config.toml
n_head = 8
bias = "none"
optimizer = "muon"
lr_mult_up = 0.913
schedule = "wsd"
decay_shape = "sqrt"
seq_len = 1024
doc_mask = true
Each number is 128 + 32 x the weight over its row's rms, rounded and kept within 0 to 255. Layers, rows and columns count from 0. Numbers have three digits each. The size before them is the row's rms in percent of the matrix's.

# layer 4 attention query, 256x256, rms 0.0806, rows 0-31, columns 0-63
119:143165127145132112112129129154135084073134157112174169169100101076120127135109093143078062164142143101122103130162208131130144192136089173127163138076090106134134132059153134162130124113112158
129:108118062072137192139097108199114139082122165122132152111101072096070171085150012098089118129129098106061120123162111094162071090126151114102132131199145107124104127175093078152181206122103111
122:081084171146228126096116088146159107185123096114146139091102136174171121134148126132147091108182130153145123095131104061164124175119123130156112126132140125137069157162189064114152130138185101
121:146163186115180080113112097133118099100097167107110109111106195102111145112166128116098144086129164157142159086156166088128147125194183157103125114105131153175089123131134154110133095126137143
134:116193195132123105121157089116093143143159101140140151140147125112086129070169145069143099141128136118153138098117106165149097135143133147087131151190141100144129108185131137123131105097148135
126:130062153110085107133107101118100113131127165108145124122111119132112144123099126152187146138097139178110112148066199136170162186165145150090117074124124081093130141097108140125149162137159073
124:096138061143157127118111098103138117125086164135094068151111114149082143143073165083091115052113154173123119160113131094199115149150076126139065137107098088130164131106176097159168123076154131
130:106134153157160170167092107131124113078108131087089111160143161168163111076078132141137150151109143123079103136153212109108141169099124148150065084137086110148087168127129183083165147136090163
126:095209152118136197151121113126106200152151127196144146124140138144158148133149109139129100116112107117081102088074131159099146174117142157173124151157129140133069072192144143088136120126144136
126:137124137124147124057128180110125101106200102140114110157117209126110129144161120084121103055112137094157165143176126192131131132202097147092147197096108118094141111122141142142087161114121118
143:119167150080088081190154187108175085096127146119102122120120122051095159089096155113098204096108093127120140123176127134123138077164144142102087142086115097152130135188059147131142158195099079
121:109082149164161132145103127107088157156165163118162153144119080102141164173157142135127199146105097158106140152177081167078099140148099156089110104119115109092106150078093115105146121171117160
111:154090139116109182079083121211130072074044095088100174120161149095127104149137124089099066085145116181110120184138088128164148155158107136116094130135128098141142069091138164147057123123127015
113:109132129170082106092145149144128092084143111125104151156171161167121105154139166134141149109133176092091141085142164087097146157155110157153166166079160114161118158153196120106098144100122110
125:137103130066122078134123214139109111132142110108156092164142120082141128187144113111113146078166132124124157134166090129126105120149103148161133154109132152121131126076164144169144122144109159
120:102159115175140106153193133110098072099193116195143165178066158109094098063104102122138139153179017119108128093141151195139117130114094058080123137109145103101096144165094092129117150129107173
095:195084169136088120170106148132118173124144143109149100156158158114130090150147111065086105060123119169121175140151112132144121120191111111077174156131167139104178087093103164157067176124143187
122:142131161161102117147135129160112145094119169148134097091166122154047147141169195117144160183090136165208110113162073176148091149108163083088135184117115137134106110112105151058145114130150079
120:177165130097132117148124134079104124118196125172178126143117171107161137174123151127149084038151108054095127179122170106165156147179129108100090157128097070120106117134090105170119185132099091
144:196108171101114149147079081219092133134104182124108139098149127075107137037124140089146150197096176185150154128095154141093155116145176106133130087100116157135096127104104180063163097124138128
132:103174122119155171105112143086133153130102144162132110116142042142146115098088105172091177153194126117120144149063106113110172118142082145187088124150067127120173143062104129129110120125117093
128:154097168099201154142139125136179142115129149109146196170089171094180116148142093143180121067070126179103119124138182145102101150081128061091161138176079109097089109077113111116135090076110203
128:119115124105128110125148229101106053149161174100100100148131132093130123146137217100108096211119113153086144128151082155126108115131153143136124149118121106112104140136104114175139146102126110
127:158162146191144000147205144106093040130170070090154154114121151159140074100152117116175081160132130066135150111194185104128125138200133155080132055074168179128114177120157145164117127124165122
125:168123159182170043142112135155086102150058111118164138127094134135127124120127122156190168090134111127144131114105162083226123134128178136122158127112145154137167131127147139129115137122158098
132:148098139117103131087143147181108117145178097101106096191186169135191096150133181099143122132126124154118131092131138138131181066072126151103176164149121124123076110155100141117133136107207066
123:112051094132087152130158132179165166180157109175129135133133101134120101116118084143165088177164119177149130126132104165146131066088150131146105098141125107108109152140121158157173119107153163
116:099179120116143113173135122098156126139154166112145131136147126155143169169170149122152137201080109070101138075124084093106152134167115114139138110147112138117100146175157080121055111121121103
118:123119076108141116131205126157118113126170164171091159091135115162107111132107089144168021173153120081163124166176123145123148194153098095107121123080163118103185150161187106124127209094138050
130:055102127103171158108127176120087124151139097130094144112125086197128049154124100075135126142173149169148136194113097136122183097126039147117153099131118107134100144111124074110162140142145080
119:107207139101103124125165153197136068173147169155124186099122138143132098040110120066190140159079145125191136081128139128114097118140119097128102084114142146071114132136117164136159104094122123
127:143060119143153106154120139120149089143185132090122098108123078172126134092173101177184132172167168088122153103105136116175180143148150143191177107125132166104146144095198171111135122137112130
# layer 4 attention key, 256x256, rms 0.0772, rows 0-31, columns 0-63
112:123138131140130132134170174074139110081120154117134175122165153122089087075131146142133036144161074078130113142146154177090154122172162189167125128089113133134106162121177149084156102106110119
113:123136097081153169156121120192145117080125168123104142190108117124098147166117091119156104083085137122118123118139101091117096131131128105051122097153106129133123102152173108162129174211155082
110:101092161163124125117135116148130099137067127123158127120076057164113112146150128182135081122110149137151125065097101085166135167159126148150157127148174137097211159141119101214123139178135092
099:118113112217125062118108140124092059103133112136184117163131177136086215068166136110142203107118174114145133111140205107156113198121127158147116109108116176118170149168114171087199106135126131
096:171140174172157147136075109143117126080143112155118102224140174151118184127113068123160130090143139108184132097088148095106139071154127121146123114121084156106099131104105164136131133115127151
100:129136126108131145097091056157145109099126119103121108182110196128132124139100183157207065111203148124136103127126184151151147105178098087126102126063116113094056138078132152092174203152124093
107:085143102165116172101117060091127127135085111114102120186176177145150113142160159107136155167191156088110145066129149139137128133072100122121128144108125153117160114172116111130166189110117104
118:118179122118177073138148094092150069165148122131122102180118143176088089153113166140162158166091156144136139138102184129157180140096133134128124132083103130120114131110142103069163235105132129
097:165164095157182121097136068138156168106131140107123135123181140135098190160130127154113131152067149081119091149066148136077156100116162084075102196141053140112113149107203153145122175173101132
110:150090136155091119148171150116157141088132124171158140148148141164112128140170087074118092082124154134137152135146154110103126106122108099073134109078084126115112125167152130123100176177123143
115:092165113085117109121117139099150120159159209157133113160075098093103108127182128154117159123061121163114121188134107139118119149123059117061137113108152128111135111174143130164111116129153057
112:106122118051127067140133117131143164125168185163129185124147096098147175121135110120089109163115088130146149122139078119102130151147105133051141157157133165093113039138190180129126087150152127
118:132149162120109191141058089183163069140091103054130157097153138097154080162154133143174097144139160124148093070086062145158106126129116126165116078110114078138119111092125192093093125081099086
097:147167093136179093165126119085158066191144113148087099107177120173100097155153149132096106149098150105114133168144172108165141160088078124120101134105091157131133118190126142108185152163157077
098:136113152116079183160146155121132135125173148087143133127172165141097171101156146150124065096135142162107140122154129179167118097141109149138139110144158170134132095069097176104096163119060146
097:122132109103122160100159141140087173071162177171091136189096154119083158113109086113111121075104095133153165125155174103130103097096123103081147108132167119135105165102119161137111059127118161
083:126084060093098152104148144155059179148138148154122086133162153099184163161108148112138103172142109079111103134122152139096072066073111143145135134164159176133134148098127151110166083092094139
107:124164139139102114114118090099170063132116106117057171120177071096127137135112127142167109115144110175201161106123161123126143127153149102112167090126099110144139084181137113094178152111170067
117:119128154071129127115069176131105170161201177206159121171109174187146095144132098121182112094108138120133132158108100100134132136120101145084089140129105107144048105130080101133075140121073087
095:120125153092099123133057097155124116105101107161144154119156115147114167047144176159115181128157100167169130077116163151164162072167148062103169062080154081055099164121178190116166098104136101
103:130098055092167161161123105122119133148087119072122108125122031184063143078091146120078128144114112108094107168116123127166155206165154145152183179156145153153133171114162068154169165160126108
105:073112175099152133125117078179113110104128196121144111145093195136097189126121095085105087126131122147129063179109072136159126120163132115074095118116129147097084093103209147079113126104093111
116:183192115098068085120163193120117136114079114103114120111160085097133108109066146099114127193157101111135119133144161169099176104116101106159165113157128185134099073102087057073167103122109164
108:185132167175165078133131208111069114127166181145158118107109180128135084106138126124112153143156100133129168115168157092146089121108086186183137080147189119120147180162107107137125137057111198
104:150136144155186142135124130084073149115138102063181079154069089136047135120165173144188166057160158154126124111137164114083129113132114184092132101114195158129100212085137150116181158142150151
101:201160094163153148142130113137126107154112071128132138138142131110124094120121146131115135134162148127113136146130160155092095097150098150107104142130143124123143152121118164112170124130090120
108:134118101108081175135112073163165099147118071131107103133162118133171105082147161123099121167139099142124118106103110078123127138113111095194196109159162091112172163106088155152125102116142107
087:121170152133157090081129112131125167191121158193160184088144055125097151164122128135083117097142130170085102128130095131163139162137118130146102170103184131120148118176161157208207183186154113
095:161154111147141139145133159180154089090141101144149187122149081100139041142135107110118097153169112136180140122130135115164130063150149141137161082098083086138117168131091120151101104163155126
122:122087107041167165165116132093168091131146120098102082129116002176129091125124143082077127190173085124097133147144043172100169186099154124121187117166088103163137133144150098160102126104156083
093:163119121076152102132129149146140104118103103192088151101175114124103143159116090123108137164153084158140127143125158118163151092111119040115140079117153118077132183105128116146091100090129150
093:122106128127116079136151113107153119212139148136152085092179143155176111166159132120180103151106103137118119180108106122108182161102121187198095060129129130118128155109122124161146194125118151
# layer 4 attention value, 256x256, rms 0.0842, rows 0-17, columns 0-63
117:134127111092094092105102138151134150099150181128091155128128117149139089130117126143179112098186153156106111144113166135119078146103131148176151143121093113152145079122111171116076083109118128
115:114127112143087115172105147121101144119155155131064137109113133115078190098126093111152086116120143177183137208148180101132102153141139104121079035124067104104121067136156145056174107125112129
108:130102104149086121082150197172144155099137194147140168095139098062138239112146125087126126138135042129137105126160063121182150150119158156028055130141142167104086064083092119130115090205149100
111:140112148094182157106082188116129107126106139154156150137094089134089107140160125189081095136121103114183148151127080109134108196110141151162154184165159139168133118194085104122129159180166125
120:166143220165125107143079121136121092108121124157123179086113140179143122129173109126133181118151151088139158155114116174135128085141136149091109076071123083090147103166159143094100139084122095
117:182093090115136108104107146131129160089150123137096089111117100140090118121123147089089090079078125125078098160070082119147128105128189065135095122146099124166077135111085107134103143114116145
119:118155152137075146114081134121113140090108160156131092112087116137105106161150066102067171172169123134032160102136138134126137151104128204165082141125160122142059126085121157097115150126028132
112:122158174169084155073115104106124112151128136120150121067095121121127110137138147132166137103114146139143163118139145153121126144125135077173156159124186126123140115160136078046211124068081190
119:135106131134065131141149090156167111095140139077147107133159133143103115165163189124115104111079239108029118155201109139130180132121083163142143140049100127158145097113144105101130174156161195
112:164119155135120128150121142097081108086088165127187097152143112109072088143129065045084084062148066162120150156148150162103133119071059161111146102126226155200153121098106114149094056175102157
120:093196134090072096194183142086159114105120127118143074130160124194137121065103143157112120163123019132062063139133080169204171117203163111127107111138142112118157098114122102159129119134108128
119:191132127129180144080134073097124118086085137126062140061111122102158182176192067073095109105113153120155159127111133057079126159111144170107119132158112133118179101091169144158172091158138102
116:094128149151133109144148107154216145137128112145110127131088190077116102153112137095125117116147093188156159183121042074082150139081086154184101081178106070159082134141147094127093105108146096
119:146088129096121142118095171175125099117178063119141147189149114158099096130129154175148086128109147098130096103116108115126094091149142133128116167146139090083141176109162130144098074208167145
124:107125053159163106126163156102163120139181142126155055104108116132092175122125160161133120099128116064091106129120131151071070099167138220125088096128120125135124169128140067159179098147111108
109:085151137116155111108182116095111106159144112122170124146126184182149126123242093109178100133125163126166061074134180121172120119123054119185079093120122147109146178168103113072166187136126156
113:162130139139123122128161103128142131160118131151153109056153145136103082112168118071069092185170026150133130125105096121078128113131144098148127116112111158128090173092130134092093101085074149
121:172100147094111177125148156118100150094120066106157145088105144111134184152109140147159117112125148143116112135116106177147136139128062147117156141126159166133155100044068137144113164122071124
# layer 4 attention output (transposed), 256x256, rms 0.232, rows 0-17, columns 0-63
130:146069112112141158166136128170113143118204154110139132118158048116140141183137096123124040148195084104091113176130096127170123125104155178164123097061127106109115123103089099145122160162102088
128:160168127134145043112122166072145079138163195108169123162200138134140180162144167138125167201116087069153100098120127101114088166182166178139124142099099140135127122096137161089146105114107142
127:093121173097156143096088136070068153150169148150163131099107162074143203162194096129123202108124137093098152108141072130097161104149124124110138117171077134149043138136109037110147091184123197
123:090152099145140080128157183038115084111167149105129155117081147160119102115113139166038108169160129085092128111155206118094160118102093130119118163092145133179087183147147111128157131175131135
131:119174152111115077152137083096178166157125166147081101110125157124132141077120151080185143117109117103168082123128155126144136121124151173102159143086110111142142116234131101137136160157103125
124:148129155126161098097133168132115154134197086118155174104132174156168039157190095097190016124140128087133136116123148127156135129135129043125158156136160137105124103147158084115054146095136106
132:152180091106177082174123111141108064129169120159125095141140146107144123109138081144125078144161126092051182069092155123143179163193114152160121075050134152131119142111168110167115125079098093
128:170129103154114079132109165091160092125082086082165046095156101085115100132155144205157187140161111121139167098140099114135164113099158095152114135152113174150181137122152141125115107183117120
133:098156086094131168140181138162123075114098138076044147119108096123126116122144126109099130134155120150061124123173129110096082122117090191190153119138150152125125142167160115151129141149081141
121:166152172105144074174171163135071138125165092165134129128103181014113136114159177096152143164155104145120163140136048136141144059161111148151126150132154166122165112135116220173165138162152104
132:101067124114081150160082126129131173215161150147122117117161037132143079098116116157177112251156141133147077144070095135075212122114144151209144117121120120098142145044145148114136091141096141
128:110133098155126193118143119159115155164146156166128132093144079214123145142164120120136156141149106124145131055080022151110107121098094092159150170183128153142145127151153073108163154122130128
127:119106156122164105161174145127166110135178108113164150112138054152117125109118034163172218197128088105139134150148124155102133179096146150126117043187092136097112135174106194127113180175130134
131:144206072096141138131126066155139146130136105132188146142141062057122106072113099179107115122174112099119081138108169107134063104101134103144128146208118109102151141182101157148137133145137144
133:143106159146112102113108119118119133167099059119135088154153082167182072163129115131151124097136131142144144162098143139148120156157096219107198146190125122150117106112142179129141113163125122
122:143082144166079150115072124181091144110157174109130118125137153133152119115137165121135014116098159135129128139122138136132122143149162144114137153103110111117113122118160172140115192133103174
125:126115132113094119082139192169178123113207153136102110133119160164122105097118170164077149105119126158144139168063118168115198059095090115137158133113096086114098178102123197122157152176128157
132:115129143140156079153108125103129132188102140110171153147111137183150093163086185116147204054117136195137086122113058085126116140117142122156111113149162149121171165090149110130110137164132100